config.toml
num_key_value_heads = 3
hidden_act = "swiglu"
norm = "rmsnorm"
rope_fraction = 1.0
init = "normal"
init_std_qkv = 0.052
init_std_o = 0.00767
init_std_up = 0.052
optimizer = "adamw"
max_grad_norm = 1.0
final_lr_fraction = 0.0
batch_tokens = [8192, 16384, 32768, 65536]
max_seq_len = 2048
z_loss = 0.0001
train_tokens = 82970000
Each number is 128 + 32 x the weight over the matrix's rms, rounded and kept within 0 to 255. Layers, rows and columns count from 0. Numbers have three digits each.

# down: layer 7 MLP down (transposed), 256x96, rms 0.0726, rows 32-77, columns 0-95
# gate: layer 7 MLP gate, 256x96, rms 0.0775, rows 33-78, columns 0-95
# up: layer 7 MLP up, 256x96, rms 0.0802, rows 33-78, columns 0-95
down32:144137134145098123144138073171113177149140159170110121072140151097130124117156132126115111127157133116131081117142126106122111120100135155093078120103166089103169136146161132099124057133146151127132046076123151125089168181136097153111092134131118131123145105138117104127117095084138096165
gate33:122127167095137112156097152109135171145183108174122133141108142117137131199152112107132088159156092140126133070125148186116079142114100085140114141065099129133093053160181138097119126133106160136162144136121096123094090037158134100170118161136143130082146097155134124118157085169168108116
up33:141185108143053141102138114161138119146135140156060091109120153122118139151130137139159114100130117173115156119165074095103108118077143162174179112136137178148111104139138229148107060114152125142129169056098082136138134148083120109111164102116155109112133082149128146125152122083094080121
down33:139139135148196138103164162103143121146148201175158087080085149116181123105120129155105128144142125117150094141152049120163160189117133118148171142109159113095154126155150154141141142121148111116128106165113092140134090093153083084118113143159143092056141146100166128154091196166156160129
gate34:085110180122101145178111125108112103114142151187133210176115093128134151099174180129138116121170105109159123138079089118088135163149133072120141153084132060161130112117163092057093165142112139127101153177160194114091159070111122143099116108106136088112143134178108154156044099129141150119
up34:107170159199131225110173120150133151140120156111111110087136084090105094168120129094111146163133151142128178131141170105139110106095122158115081067098126121135139099122090211181151075153142144135130127139125110137156132143165110172148166100131118135151133153090079152095184174138145129118
down34:107136124136121107134096139135117170175143043128105116106132128155140148112080163131154117161148128198167115117133157172165124142163098145092141145069163127111148144131078094166204114158145116128123118118099133124173115131153141148084126145152094175140149134105110130146136119194125141077
gate35:092077178125166116111165116207132071122107115101166125054163081135165140169189143145122180151120108150105189143182119082104084113089116124134142177129050096170123109177158105100110129141126121154149127098145150126101153098125198189122103060195099122125096144129153159085121128108160075105
up35:129116156158126081137154103133137120138126119113145139098139140141172131153151127112143096125072097115093223150201149109086104146100138146158191149104063181183124096191132160121093081142112139133148126180103145082078105110185146124108104131174152101076075138120143176115132123128173101061
down35:160129130133114095184089183158144174123127095084150140122122121139128150113147090134112087198142131147097123166113155095117122134133145101117113127076100119109124123134137102158137073150137130119163145088128095075141135154141134122202105170126137106125173169162136104147143022163149107183
gate36:134139174097179082174102103110128154170141091156129123153138105134155156119153135091171118098212132210165103119111154160129087113142117117118137136147118096061162195156129085160108135173082150097111159138091163139125165106111089120097135119135174081147120157156136112160115139138148113181
up36:140167138110117131115159089139174173145147124112127095131146139135177134133185160138070078110108160203141162099146148130104157112135178091121175141137078142117136172095172122143160145113137120084169127082093106186125120112141101135114145125120084114142115123179083129142093085078126096124
down36:187146145185094110173107143175146173076096150204108112105157114083148097127103102148154177108109106093131123150135117152129094120078141160113074103116157129113096114135120124114181136164139126101112090158128105115134157160114117075114125162156135152129130134048083151154116136167172154114
gate37:148090151146060153127129189115117146146141163171103123137170092139139163148096086099084145079127111209162121105125151115134132160167160130193111187089120136101114100074124119090218164152161178112144121148199162064103093067137123103182133125151167182115170080123120149148142115125111135143
up37:064143078157123091126171126070119147184174167154057129133120159076147148086192149131121143120141144100147102150113155103121129171135094113113151100112130129146175110179072184205063121112129136155130137121105140133105100157189129147123156139091125156073145192203131144128146118162121129122
down37:141118132162136177115137160176142137176131110138143131123140083131117176122150156127119075106196110102157129131091116127141113167135085092116105127150089127122086141150109070115123183155130126151090132077190167093168123097140143185127143130152202158090158099114190100140148075157110165138
gate38:170162126135164094063186079166126171147105074143114096145169099068132153093139171151133146167071107170113098080070116169132104187137159146137148154114134043076101073168115170152096161174115147138131136141141118117136121128148060122120143117129168168111115095094165087117129128182102112182
up38:110106114090100126094130132169105111125083158127083163148164071151069102147150129145135106142180132103132154092178106127179100115112183128131099062105126114092139117126084136153100123142116111143138160137128157140114187141185140187114133033127134140087154092115083091100144066128099082169
down38:093143122116086067150132124109115102136091148147105102114158107085128125150098122110115166107094159107219151108110171155121125143164110157111149120181151120158159138134150096123174142097070141121186114093134150093047138102103114133107129079121144094118148111135095131136105042141128132135
gate39:159141151131126174119126142124119105067145107147101097058156150082115122086141115112118160146169125164117127137152098098142085089118125203116122106090136107035104165139120142133112154119101150119138144156135183129152176121180194080117130128159172087161142113117146151140140143171156139130
up39:166091134133059139109136132145139176145158108123122129158089119093111106142137068124150089125132154143083099149106149107133145119143167125158110081127106164148128169091106197193156164132105125138124112182120106122137117140101105095152158154146134183077141116107164112135140094121126160171
down39:123082063118127142165152125150150113187118093114073185068135137076125125159059121086160073121089191190108145162113096174078122065192163132062131147130097195101051078091118157071125126132152154077122126129159154176056151164090198107137071119106094155035170136092126118118065157118112153070
gate40:086132143125175116130172150125113180075095151124129122186161133104129151138133158109093146145057078111174141124136136111132120138100085133177077070051127064121116119108150161100152162162119134126103132145151149113134127117143136168127123094177141192130128135128115063147087139131087113100
up40:121117131112087157129144137129130121130098188109109162110122142152121094168115164071117153203093154095067178152169119097168130110123134110137115121136128111164093074169181094100189114126158106121154121127129094123177058123120101141146144127161086140139134172130087123093121098166164096116
down40:145165095129141114143095120092153090135150105104097141119123095167130148150105111124101136124138101216087129129132141120179095147094120151217142175116103166138085095135133082063129140144176151119127095175119084160096166092122184199156164114084153130149093131108145082107135101146159107085
gate41:176109143123114128089124205159112166145160137134117093104130109094188128111143084173193167160107141163170198114162165141125010131092142120145137139090124087067082116101132166086167156168095182151161145151112136106103126031106132112086112140167123083115131111116100219090118131165152122123
up41:096075150151138161088125118123126162173086066181122196138054152129171134184111153148088089081108110139122085056160179124142131100058193095170123071149171095083097082130128109151076100137107128214125102085099099087134081144122162137166137115179152145116128147133130109151136199146083139180
down41:108121124091067121109107091138122153135167230151120093102065169109098091139130174132145060151082121131134074151087127128116183114124080101160118129130114102088115135129101160168110135159125096109151176092159174122094136153101106097135126145091196133112188161114162123141147097128107074136
gate42:159092152172109137144139136131064191164136094167108175125078129125143157098057116159160131137129159139179162187092155107094010118127174151170134114139144088130138137164143117128164120094100107152086150220138109054155161079201144160145171140105149139154112149101146192109130150151088095064
up42:166101130149074075126099120081090164168145089138136114141143091114125155135042147156119112172080131133076114161031114122096170070119184109099059097224138057079082121038141150099165113127155139114190110073117192121147163123103174071176140145125207093164149166087063110180150168129060132150
down42:165129127127086172109146082201140065195210160139133119116076129086146139155119125128064121119124138096083066123148191144115094139194150183081131135134197113111052089146151158126135092226159106123133117133149113129147113150128111085107142099124142133152058118159091132056123139179141138095
gate43:063101121147177136104130133163096142102161081194124183155112112132148125178114055108189110111179138119174199077113095173084120130123111100117083181141101129111089131153112123090087121143065140166096166144131134165098151085183080112128091140076171158095084093089180129154135119145148103104
up43:158201135140182094155078138078156049084100118158134122135071143148105156152084068167127147092099105098145087144088099128127118080162083098136172130136128119155132108197055087148103139102105140154134098115137128144080072124125155167128101096154108162159119099201105175133161123128099158133
down43:097093095127155161197165089187123179150100129108082105108110060103100214141116146104112100104174090145153123121090109089090135104118185132140117100116126129145134148130119146148126133102165141076104111143183205098091162113067147088105066159156104129099127101133103122101080079107113165126
gate44:125070095136082081133143127133087228140137101134136134167140073101114151113099104136179164141107118130110089095088154114096150152108166102111087123136104115090167137107091110052102138165151173123110166203170184149123199118113161117133121152187144138164134076145090112136091149135120094095
up44:182132099151097118149118132130181081095111169129112087139113101121153113110086098092141162144071170129160113197164165122127160108094126107138114150155120143185175096105164093107171148137141143123156125210116137141127102124101125128120126112126143108102113111124159122087103087111143103088
down44:149098103094140122121129068128109095134116122093186085073109155125113181126195127113172151177136150121165071123073122090163142167196087102139140112191086103112142157152085187165163137155190112114137172130092092107167105130133163108084156166161104107145074112064149177161136088144127079172
gate45:140097127137074161113141146227110151113136144134100137065091099152117148069128102155148158087143107171170075116118146097149066104156099132146133138118132130139139142103160090117208134115153255133139120106120107041099090080195145145093180135114141172154179136201128210092109117140116093097
up45:181170107112161140186086121132116089127118035139171121093150132157108125171046114138111099120134122124135136078119120174134140099131086166127082076188115164127099096134089070085166126092101130136128102075107152155132135145137095145104090171196180054102092088116093098214154146189112084125
down45:102120123119149145140145073123102151144112187098104105080142125144119168146140094108131134095153151114099151128128112078113127106097163119123131122189114139104132121124136148124161070107164124147066155161140157147084085136126131117136096189130045122175046106082118090129126083153122196155
gate46:182088157162172153096102166153150167186127078148124111105120178091149105181159074117172140140143142189152121080143154126114108116125132107141133150090090073116119094158118112156133114109141147201179114103111111111106120074095136158124150064151172157124186135162150134063137139162120115132
up46:121043105132094132116154138070133177153075141114146063118121154193131108097179149138131101104096132096079152053144122090096123152098136180159150128081177093143121101137126177144130161211141122139162126073124090154098162118138147178145097119134107146100143123095083197121112115102134076145
down46:130105120109133166135143095122111136107043151129103163102117126147134171100163117150137109157148137135137103135100096222133120130136162085152093094129142084204126125143132097106102135136104139102153071165165123157148136135121130099116163197163105096137152100093163159105119099124164098151
gate47:111192158132099113129166111104086106115127156183055182078057121082144131187096085095147145132198182158066110189159130110145080123142171140074115180184050161091126182123244127129101135078127127084091118127153115084177084097102128164148162111083129093149120123116133157105131117129099113132
up47:131205074146119174177096155178128083101096199152116162068067148189157064113074107125184182123143193132098139139169110108130139069200167089112162106115134108137117141121151095111174123107143205101106115123166127136126105123167164130177159148164160116112088105147139164079119110069147144110
down47:096115130143143132084118142145129086225085060143115124093121171172146110134098097143091133145102104139121148138141089093125082147160138104151120161146072128154128079094148194093144113154136141123176179208116115155075205136122188127159161138143125157148122074141073121154133116076173143066
gate48:145120139144115133151128139171097179107105149119119085080140129120129123181048102123144087179109214143116137158161159092186115176115153104141093135166134120114133127102093091074155168180131136124105147169152163180157087101117087162111111169127138140111152143121112144158098070163129144149
up48:139194108068192154120127124123135107080110155149128132074137079175113150134132128163117140139160177119163146153069117124122135111164196173145125065134087123067103100144139101135089102143158121103100099126130139102132110112094133099152112108108151102161104105109168180135147145122148138097
down48:088132117098155132154119088153105155110101139112114118160118100107079123147072198137128156132065160112109157160116160188142141169093130138139116116109139177098120105118110130169114129102116106120120146115097133171098191115094146149123137057124110075131115064159077119127145127135109117061
gate49:162133059128137159104136150122110114139127147157113119055176130168087119117123149107119157167191133155099143090120108070124153103099158149099162102145157102073134081118148132148116152110172112120148166071163127116090139100135081100147141102132120146239238155131149164093117100118127082119
up49:109100144163101098089110144127125134108071174122138142156135110117139092128099132119133128153155119145138129121099161138112181101140107179108141117156144135197155184126155102137098101186141047128124091101056161156109095116130122154128200131155092179129102108115137043097124098185134121127
down49:094141110084096114177123161111117153109139126109109135134082107107121065125175155125095114094110113132172128123111096122153111168126132159166080119130109051129119130149128094088121159077123156159122126194167105115118158149161129141115145152100108142139056138171149103137120178097127168180
gate50:057096118153143139106119104163102159145116117129173155064146138144169149143152123147166113124132120111130166094160211069140104136157109114075150124146122141121143161165139138110122181100058127139061149099125163161145139134122178149098143125109086193117118105119118131136136103105133112146
up50:184136075092081114113121114107136128111201130136100131174108118152090099120134102068105151140141115175212116121138100161100137143100073130150123122163151136179088168051142144132146082121137103157163121158089158105072168116123137146122110134103139063131136152159104121148179138125107109096
down50:094124144141147127133166149165102111025117146110071121104162136097108149116000129121152155141109065126107154174113137173134126104134149139197081154132126186178144160130148123132112224129152139106130111140139143096153150170107163093090137133160154139096120102092119174089134155154159123000
gate51:124158164090153069185158178148104156162131094175140122115131118118169128096090148198125105144163162128144128157086088195113092085134129125121128195100128044107112113148122103133125106147096153110121121134137121115146112087106163097110171098191091117208095098128146097113153124153129139068
up51:152117067128055129097082182122114147172188090203124071195096134124096160073117159175124156103125138113139124098105115135119126139146102130041132145120174125101091136157149132148123095096106067175089122146150110100104167146131159134159169078145119175158123137098179117101150081126114141105
down51:139117139129150135035123165131169096156150155160123151139104126093142102057120141120138123098172147112136102113150048137089118138062106126160108126116157141152105152148137135117143109129107153125101094178173225158172109093120133127166111138118156166138116157150150149165087108076121153177
gate52:112110169111121164163097220187125139145117155139166126121112137121143130176095082183163107143071111192112168084141138129173047147156158101162069118083075151106084119128155111106127100092086144123131081160146084077128066077124122160171097107144152129112183111159119123126128153194145115139
up52:134136103149105176153120171144121110120131140117111153144151128098151103161133092209145089109063111125141177071095141130152127160198193103150107127129088142135104150119194099146090109131077144101119086120101071108128114131191146109173091162142149106076149105184150072124106127153209148137
down52:160114095077100170112144087124095116185116130123116142171127060108149134122135119108096134151150111213113078121104095099094099109106073120092127125159105147126116116116127175099133104166133139140102179127135180145108176139125160125137145129169195151122178095116091119153121146106133162113
gate53:131152123165104112140121181156082134085135111192136133104038094132111135148168088130119140179103104145098181093103147140108074119103110136159136101097121122084084139088136108115155112177079109183113167123130037167102063051077132073141143159133088085154125137157119157182138142133124140087
up53:126059141136122119155131124122105162120124167088116118159210142118135145083142156085114131149152134138156178098159146138128124097173127159102115180089042091144139112163191154156106166106123108084150163173134131147111118171120089121122150133138111123084090149081147184132158060088142153172
down53:108191169099080133118111144156114106165183141074178127111187113095178116151145105150165120122115178098128174129154065144167137149115135093108110099122089078114161124109145093117133095091135181167136130078167071107066120129093117097124141133131134184102080104171132093178173119080132060156
gate54:189123099134110186146124182120105099099103144199084131167079103102093115111148128097194222092158093171147110122068151094164112135129098153155138153138172105099051117134122122134120108074132149159118121146166168126105128086110104072141114053108116083180176158147118157176161137155120108166
up54:148059111069170173117088132089124091155094098122094113176138073062056108102169174077167172091181076131156132166121121094119098094116103117125116162120129092145052101148119132160144126082170144082185127139129192176085135118122072093112137029108136040121135171108126144176180131115140103182
down54:116139070136140156098203202055071119099109075129151112119118180143143086075160102151107135149104146178110135171176183128147147097115094148097151097112104179059080132116139121153108099131194077098099115102066120115097115135092158160135115093161120115056186191142133064098185086109082166132
gate55:122085149153142171077126135128059125108055114112106098145139089132122123129155135161124139156045101219084176085088137083165134124140134115152110117111117127119110152102126137156123127125147144153093132059144128079134157132084132128110129112186156141172220143106144092130099166113101161099
up55:049109136118128115115134224193119157129147165149125100115133199202101118150084136077154149135153155135113124107179132088101148124134119183102117119180164152133108170141128113075124161149106142111167123067162076173159115127180176170175159120109142133198083145149124107133114171120116092077
down55:087195107119112140096149145114090100110108120102124077143129106168103090139090096140127089148153115097102119147110113125181130136155183141133150125150137153120131104117104140156148133166091117124088199201159127026074122150152137140122128104162189066135128106193150132134123068135160120086
gate56:111102125111147124129180141139094145124102126101131125053162104146156180123068094156172147165123162145108131151136131060081150114115097096168117199108050134089175108093112135092133155176172098160069119130156143125157124127113142159091121140137141110126130114109078145148150105129088140139
up56:096104115140110136137118145128117093092094161116131108100080142160105114168109116129144160103114136073107088138094142165148139127123113116057066137140158090180158110142120089132112126127136119174100122144101111079128095143163188133143102114123066074121078159095108156103087146108120162162
down56:117143056149093135094071163139183136134167150152193140146126098144159156149098183085181213146140142119113140177129137073169105103179125169096123096187128114087132121110060133127172083153063089155061113149127107137155104086154123180156081115156123156093182142120083089156140129112112165075
gate57:179105111104139151074131140107083167151094096132106134167090081108147137143115097105164132116152197118148128181122098129154069131115153178205134207136100156157106121224122135100096161131169127109148148214099121153125157125136116182117119141140181197133129180121104158118135083129079087101
up57:148174117061143189193132142170112117132126114110177138168084112122107120207099157096134106149156137122109174119174113138111126131103049141142140146082171080097135187117100139118085168142118117199156149117165084143080090106169095133137045090117082134083085128069102097138178111101114106166
down57:181121116181130177064121137110136137150112138119123154140107133130122143079085127128131155109238159152161182164114070116131172099164149125085052117135133150064172128114138134112122144156138132153163121153111132153143093140117127171146146139114073128105151120070143144143168110071114156096
gate58:141153147150202132102159122057097159138038072140112185095117136131148155069077099130101162148095151147075098135115143098152109063088113128170109091148142108113184120162125130143142144137163187179102094159100130101163110127102104143166097158137181140064120130128137100095086177167155069118
up58:127142092178134067149114184103125154123150131111138161136132182145145169120198131161092139099035155106147191123105179109083120129154105118126069110130132083163122168116126146118119144169166075092141105131133191163094149135170180123092198170144210126119159111121088147129127135133162170085
down58:226133148115175120215107118110126088101080097144137126156159171093108148144142126136142137126165098103077107116121158137131120143131134080128105135103169112118099107121136181145145113174139105107132147152083134099103122115120120198123162107209119112159178093125163141121173147138160152141
gate59:111108141122083108146139197154126174184116130185157137053117123073098136185121101155206147140167131155101098090116176137177124118108143112156173138154097146153131157140133163158128122162088136177124129215107154070099090070119074125111112151110173126168185091196139143109118188221109070157
up59:106103096095156091135159103105092179095127127119086116143100108145087126092144149141096159187130136120158101176088130144123122140069120139053174125074139080145132125133091128119091123119232136149138120127111100204166157172145198146130133125097146090126143174110099062159128104098159078112
down59:106124123131092100133087148112116124126237107119127119042139200209082138154208145151129144132142170144095125114130149139147143164066153160084139107109131100187122139134098135103174117115098100109110096141151111076214115093127114129078104109189102142141094146103214108123124119179181127201
gate60:120106135159172077122138154153110177133095061107106154097142052139131139115158086111122132156104102197108119062135133184140112150098168143089129080115110134114132159089141098130072130135146166158058112129167119126113089087134170130142123152098151081138116115096170091160158156146055105117
up60:152171102136160088156102152100187134134132059148172111091088106160149110194081098070131113123116143103131145170150069144114120119112092172118134131146147159160131123182068151108149058150106136194145104166147150193112036110097114094158138152117148098132134139134148142136120136107101124109
down60:150187106132187071117142096134125172155121199112168097182139133179156108147092130116113107158118118104118166161135165120227162102099130101145144127097139088129147176141129123087096094161086092139086104056123125075147128107178110172116090137177178148135140101114135092130098089206131161099
gate61:134146109124144091164133142111103169139142138191118202148090108142161143154050095108150165106105109183153176085144134117123114164133122138149094156047086118102108121185109050119180157130134158155093123116119094099128060094092158125091127102103140132104113112075186079160116133169117087089
up61:132078116135145088196120157149116167131162163114108112151139150160096116189072095130106132116083187121134103183141162128171124127123170129155092124085116094080125088126104078098151119118121125155112136149152204094118151135109193203131102093106109155125191091099163095068143108135117116119
down61:112169107124133147111182128099112081166141067154107129131166114113142135088085123099104144170147138154077217101139154101092140161101187150136167149108123123135111126089097118201162118096142113149141080090136169154078207095091102167119053191122141140133049117161165095116096119090114102092
gate62:131102136139172109157146115176142109126074087132136149148176133112141172121089089122128183076104157174132072171104109102187109136136170099115179171122039167134107149120164170116169147099069061110122141108139132146154124165146102160153069091085114135100095112141104081094120122147113142124
up62:162116086189132149101178100161149110194116120136132107170131131059139164097130064132113187054094131153117063139138101126189116118101163150143183122044071169142121163105161190102175166096071085102118159110143148122144151156146106142117086116140095163143102115144139126106101088113147138122
down62:150146123119117123120124138128143143104131129147131101127146117119130099119255116127123134125126136107124124088112140133144133126011127124101111119119132019091131131118133120129130131133134118129127116128129130123132130133126119128126128123127123123119130130150131129128125130129130134255
gate63:193082158087102187148183107190090104114146121145118111147068080082108134075147112174176189112109159147126140142065108142137077162166151126163143129152111100160166118110150127107126173078099111132139161146153139125073153108092143166056162092130138147079144116087142128064171161143151136153
up63:160104137085110130090110115170116092078185074102088123143090070038087144042180149127144134131079220108158182166105074132066149116127150101105184074180099167117153147165110175101072100130077089148165180121135113132101137128123163133133140119078120156136121110103139165076177163075151106111
down63:133083140118106124172133086133114141214127102132134129090100117150126222083185109165143123102169130182145097114120075205140140144136159094103150128111112112115086127112143121153140090114133124126104121152193153148118084164091121015100153102079129117123148124087165152099138151122134144139
gate64:120164150136109132162146166126131161098121075135132111131149129160180144118078048157143124095135169146149166115128074064125092171145104124140171082092090169103106158131173088137134112133104194146120102173147187080135167084099098139132101180101142184093094126086179211096104115085071104147
up64:102099118167112125101156135127091157138126185186092139131126127116094120145119155094136158148101165169107110180155150148171104133108156172153064214093125098168126086151104120141124170156090090154118140145134101140127116126148146127127118099098124072135181108201112091165146124191118169103
down64:068147121107057094108079183118109098141159066106097121124158114127119103164087146130118110171155135146163145149154121069156150115144130144134092117120140091133133121112109083123107102150149105132096172145113107171120155089152108130098055077169126146122102153137148088093156156188105116090
gate65:122117116128166136151239112091110096085140153163101111066086173139127154138098153143147186100136131173152219129153133140083116187114070128124124143148057141139192135147111115160128101156133139201124112104119109116143126121180134120102135168165121093100204114163142185152170131133136101099
up65:118170145108137111085073115131094169125155132139110124126069109151149147168108143154107107110145196150122151147186131137117145170096120139123137180067097108149173058093161140100131165158173029149151119183125138092244165137213144160103101161181098089087112098147069145082077180105142127079
down65:078106090143144142099125137159160195145097076125131127169144101151112148143230121083126157130101142027151135097117138084147158093067077137108121122167118145065088136152088161132200067129077139097161126125045168127140082105128151158121145103128138139103116185126143134069148067101135140232
gate66:183160135104155124106144147119080139132125176155124160118074095123126168132109122089148161135146132159129109103089172134114110127066196137197118151077119117148157090105173083091048133137054165107142103147120136098097094120073161181138143113110114098137089133084147170107094102075069171089
up66:100122136118128145082157122126078144148139171170100154083143078072099137135106156117129133129187116152136140094060125121116151076102192109159133045146129125092129161050183141125111111128128156092123126063119156130125148148142124111146109139145099093181118163096147160164109144055073182145
down66:137093112142174061098134071184091153122169111159127162140059107082128134150122132129132124154119163117096116157071045121140168108150130076098178132126117158104115120120110175168095063178174114126123131090156138136146082146114148154144110127172162153120126065091127125071132107135128080110
gate67:093090133117163148136145177133100167138105119118102156068094075120149139104100148148172153127123110166166161140126115150140016124072185135173162145129108098119128092109118107126085153187130228156066072127085138111144186091153135111165169091153163183173127153097148154124129150179076116164
up67:098160131107145170146128095141122027042144134148105091169147128098103140049159097093098132104160126131116116096084126114161186146182121132045066128095110157135151175126152097144116189055143121044111185146122107112138144147155139121066028128051133085073106091114174120163106100097153141114
down67:071083125081159067099086129082147151046191111170092156122199060103118166051115060143089138127107144084095138148140102095137117127100146108074112150126189118169142158093104146085153108154150144149115136151057092141170150163118206180157054151143040120174106102067146099119086143117151167133
gate68:064106152184129137117142126128139160073140101155093185155141127114177183073190120155124118146171105178113146095116198082128121152116103125108173153123152162155164126102106154153151177194131131182089194152138124115129079129131098121099094133156098184086089168129164125094141109200132109094
up68:128104132094137153159172118150109060125105122152188129155098183179105115125089114068173138092135135086152099056118103111150137148131131140153114135109144179170141129078129133133155122085121115098122093156164140132096199125191085130105151121114128103173124126106121136117174148062095117120
down68:093156160172098109113187093140128118116138178087143141155175112184157083126095144158109164130134105063144119075165169194137101143143152108171109154145109115144155109108164091110168131157120154140111160161126114141131074116127114136160120100120206130188138090103078121117142100131089159113
gate69:152141129135079110125151131098112146123102125162100184132131154120179153159099151140149103139158184172148183140111097094080077117102079133147141123084068140189136153099171076083127129114174162156102139120150151141151088057067094106138083127081135124162169152132094128126125105098047147109
up69:162114123142116124107122124119158132114085166148109141091149038160115103176077148123110075108170185130121157122148121134118142110170097113187158128106096168124154125073133107115146097141161163095108119164182162159094120133103099110106084207097089087146142192087121107126137088069125157105
down69:133104099103094100140150176164127027100161177129117098094131122130150079083106122136167157077079099111089125099091093131118121113107110130108118089142201118116182150165152097153075131162104130137114159084146117108102100179097148106118072100144133151163103127118147161171187090102105145129
gate70:064132140152113144111134106172105168102128087163094181173145097136138141128111082086160143125145135094130116066095119108097105077102129157172117125126077137120159143132134094111155128136057120122170136215156126110094140097181178084171108183096112183104138173142065147155155124133118074138
up70:109133150139132134094148078132123134127142083134063168135185134078131122157137171068151138125107119092152193104157122112130123081108078113168158142129074141186184157117117121097110169129072091154145125160120100091123169138156139100162150114088085098147118160083158182112146104157156109151
down70:193155129176105122077150156074125123146181148133141140170122133120141093082157109119114118141101093114130106125125127131128140128075102143135085124167146082145116108110145138097151080151154156113122143136149156155140121130111124124111123182042106187137114152130081136124120105063141132163
gate71:125100118162124161186120154164125117132135174164171127181072076153147146160144098151152102227153134139114137161165160093139112127129182125089080132142088179136091179122096109153117128099135123134115120119115147122119147088152125118131144151125176131160168085083133146125090106093116154147
up71:079159142165118146146089137141137074119114155150141100167083089130145149165137116134121117217109146121099098170160181128172127137093132146097107158112107182108089152147073115165102102082124142194121114107127077135122170121096134159124103164134075109095097095109120138134169119110128161143
down71:184131150091113173135110159130139083157136149129082195054157163102107063072211080153109107121138156130173111146143112074137077136096138183126146143126054122142145118116085144099122130113148145131143143127120104141116153122158137137166101061149143140172165140160181128099144133066152169236
gate72:104133086137130136122151134139115142132135108228159148171068068170130133106168110117152092145153055192161142108151107173143112164100164124066123156064133178167133192096148125150164148125150155134089150110161131082092109062129124121099149089140174105085172123138143163134111098164119093114
up72:213078106134112127131137119140155073110117126156138125151034104129190109085137148143092098096130055162163118117129184141141123155142134096051092128084128190179110196096155122145154171090151192069147130146122082137139142107111099093109114115151153142122161129150128140142109110116141153145
down72:183153154119187141177135164078118149159217206100154142128100129126134100090056108105075181111147121112120134155151135113100133133132151085124119113100162128091105140101123140134077183159131141169105071141104131167144152137116113135161131161121129197094121120137144094165094161110120099101
gate73:040177114109159143101142124170083134096146087140074121106140091137106124114079124187180165178084135167112116171129105051151113080104084116149100150159108145142066143156141130168187130150175151153084196125197134120078149103169153172134057085111160161163183154082129132119177116137116047081
up73:165101166188158149152171182157138102111116116169185103086115141144175146140161151063067091078174101080122132062137160178128165187100130107136166089141165147133136140155096111048026201113092114144172078108112134121202135154096147105102180192115135140108082165161096161154047171123149156140
down73:097134125120156165129154154167210139116130102161107110149145061137096196099076121146141136121125180122175153193103141077127126055142174111127087167126128075178101097130141130154108150116092103161142139194144124114082139102080055155176151142161057043116102155034112137183097109133160207100
gate74:104117140179118156145196172164112138113066138155161195099133104143107130126170102109105120123172162129141203185130133103152098105155115127149148144147113109088195127129144095156162182186115166115132170167193131130147104108194063206106086111136164134093071151103139190198120104099119124110
up74:084114157118126163197162157190097131182135115143174170073185128124121107140143140154102123146174232103172159125213170070071101169104090135157154117093130127117153143160113128146125146164113133164101144147156095115111202110207132165123140193160116126126158163143134180199122143156151156135
down74:218114153134131061105096074143111097105128055111101137126167072127114039129225096113093119126112141190113075080110159134132113132071139129130121115113161084094157113128142102110131111095127115130143121069130134080119150132148162128144086149154109092085136165165118169125156096156114127201
gate75:083087181136153207167121145126101096171115149127108133145095128052110121111111145129125095080148153135155154114124078137100125089149153130124103114047144101124119117113109133103077122146061127147092182111114118149178077095135102176119147131121092102104078104139166139168116107131124119142
up75:079136112117143124096091143136091126179090116126196170119151136158101115127118094088124130153141164122153170119101180104127131122146138150107134115115101110141160104123118108083110151171130108122154125116121095064142160124136148144123128127093109104145123135220113204085055049107154128108
down75:133093116153155126136059135145114133115152095137076140168133155146093115163162086095158107142125096054108083134093094147094139097090166132120157136124080126122134125165135124084139056174092101133136136171145182149114129094116097167082094201117138090104134107148132120104097148120142189170
gate76:108116156143187164114145128174104091089110110103104165090164152091127116174152108157106161152154230120108137120144130112106144163097177185130156096104090174119104153138116097137087134189139117155149153073097100125146146105125134176136088082063166195144116112151189130126130129116166090184
up76:118129094106103123130153136162186223154176122127122146094164128198124118177132160138123105122155111154098141108134164146108144140164197170134153130130129163112127201122122115105127125085152133165132148098137127080108163108202101095089185113162162137133157070163139113121132129116084069139
down76:146128143092183130146158143138107091085112049119137112099107156130127155103058132161135103123088141123163115137097122115103053158171101142201143150174146146181115127099098128191119141100098140122136177087133099113084143125107126191165170138165144106130068102065056092133128129110100130048
gate77:097085145141078114091133132109120131101154142155117171148116155094128140142153126183132113157126143152148166054091148112102136147109107126225129080125112115096135110136170111173141132095095111130134089145130115103144074082129121185130107143143110146076106143075157089085112078176121061149
up77:126144190111140139135134111166138129098139098131152112110111146100215155142141147143095112066214112092068132129155138179110176147136118147150102116148122095108128158126131175091088087138098144071129123149142079153136080120098142120139114159132142134111140084126123129163056128118167113115
down77:188122123084129129125105122081110156132078063164110184132174153098114148129144140145122163105136086116151161109146165118113170107070121129156166110093141110150123161138126139093122178091141109120139128117179156117128150158139127097125157160099193135173099151190155145105117139116123153134
gate78:136095162133118109080135174189116160125157159167110151127159107079154145124101116150153167117160201133147144140114175129086121135083098108098075170123111129065082110164130120139150165189107221148128189166158083165175116124131142123104162099113148126098155104141142167081127058135119125089
up78:077180126108106137105125130144089094118151153143129144204103095104157114101240101105090163155158153126157141113092119153082071123101115130131146145092157137077129134158068103031082083157043096089082155182127102159107168125095185158177137169101093079111108089134115085105104107156166168121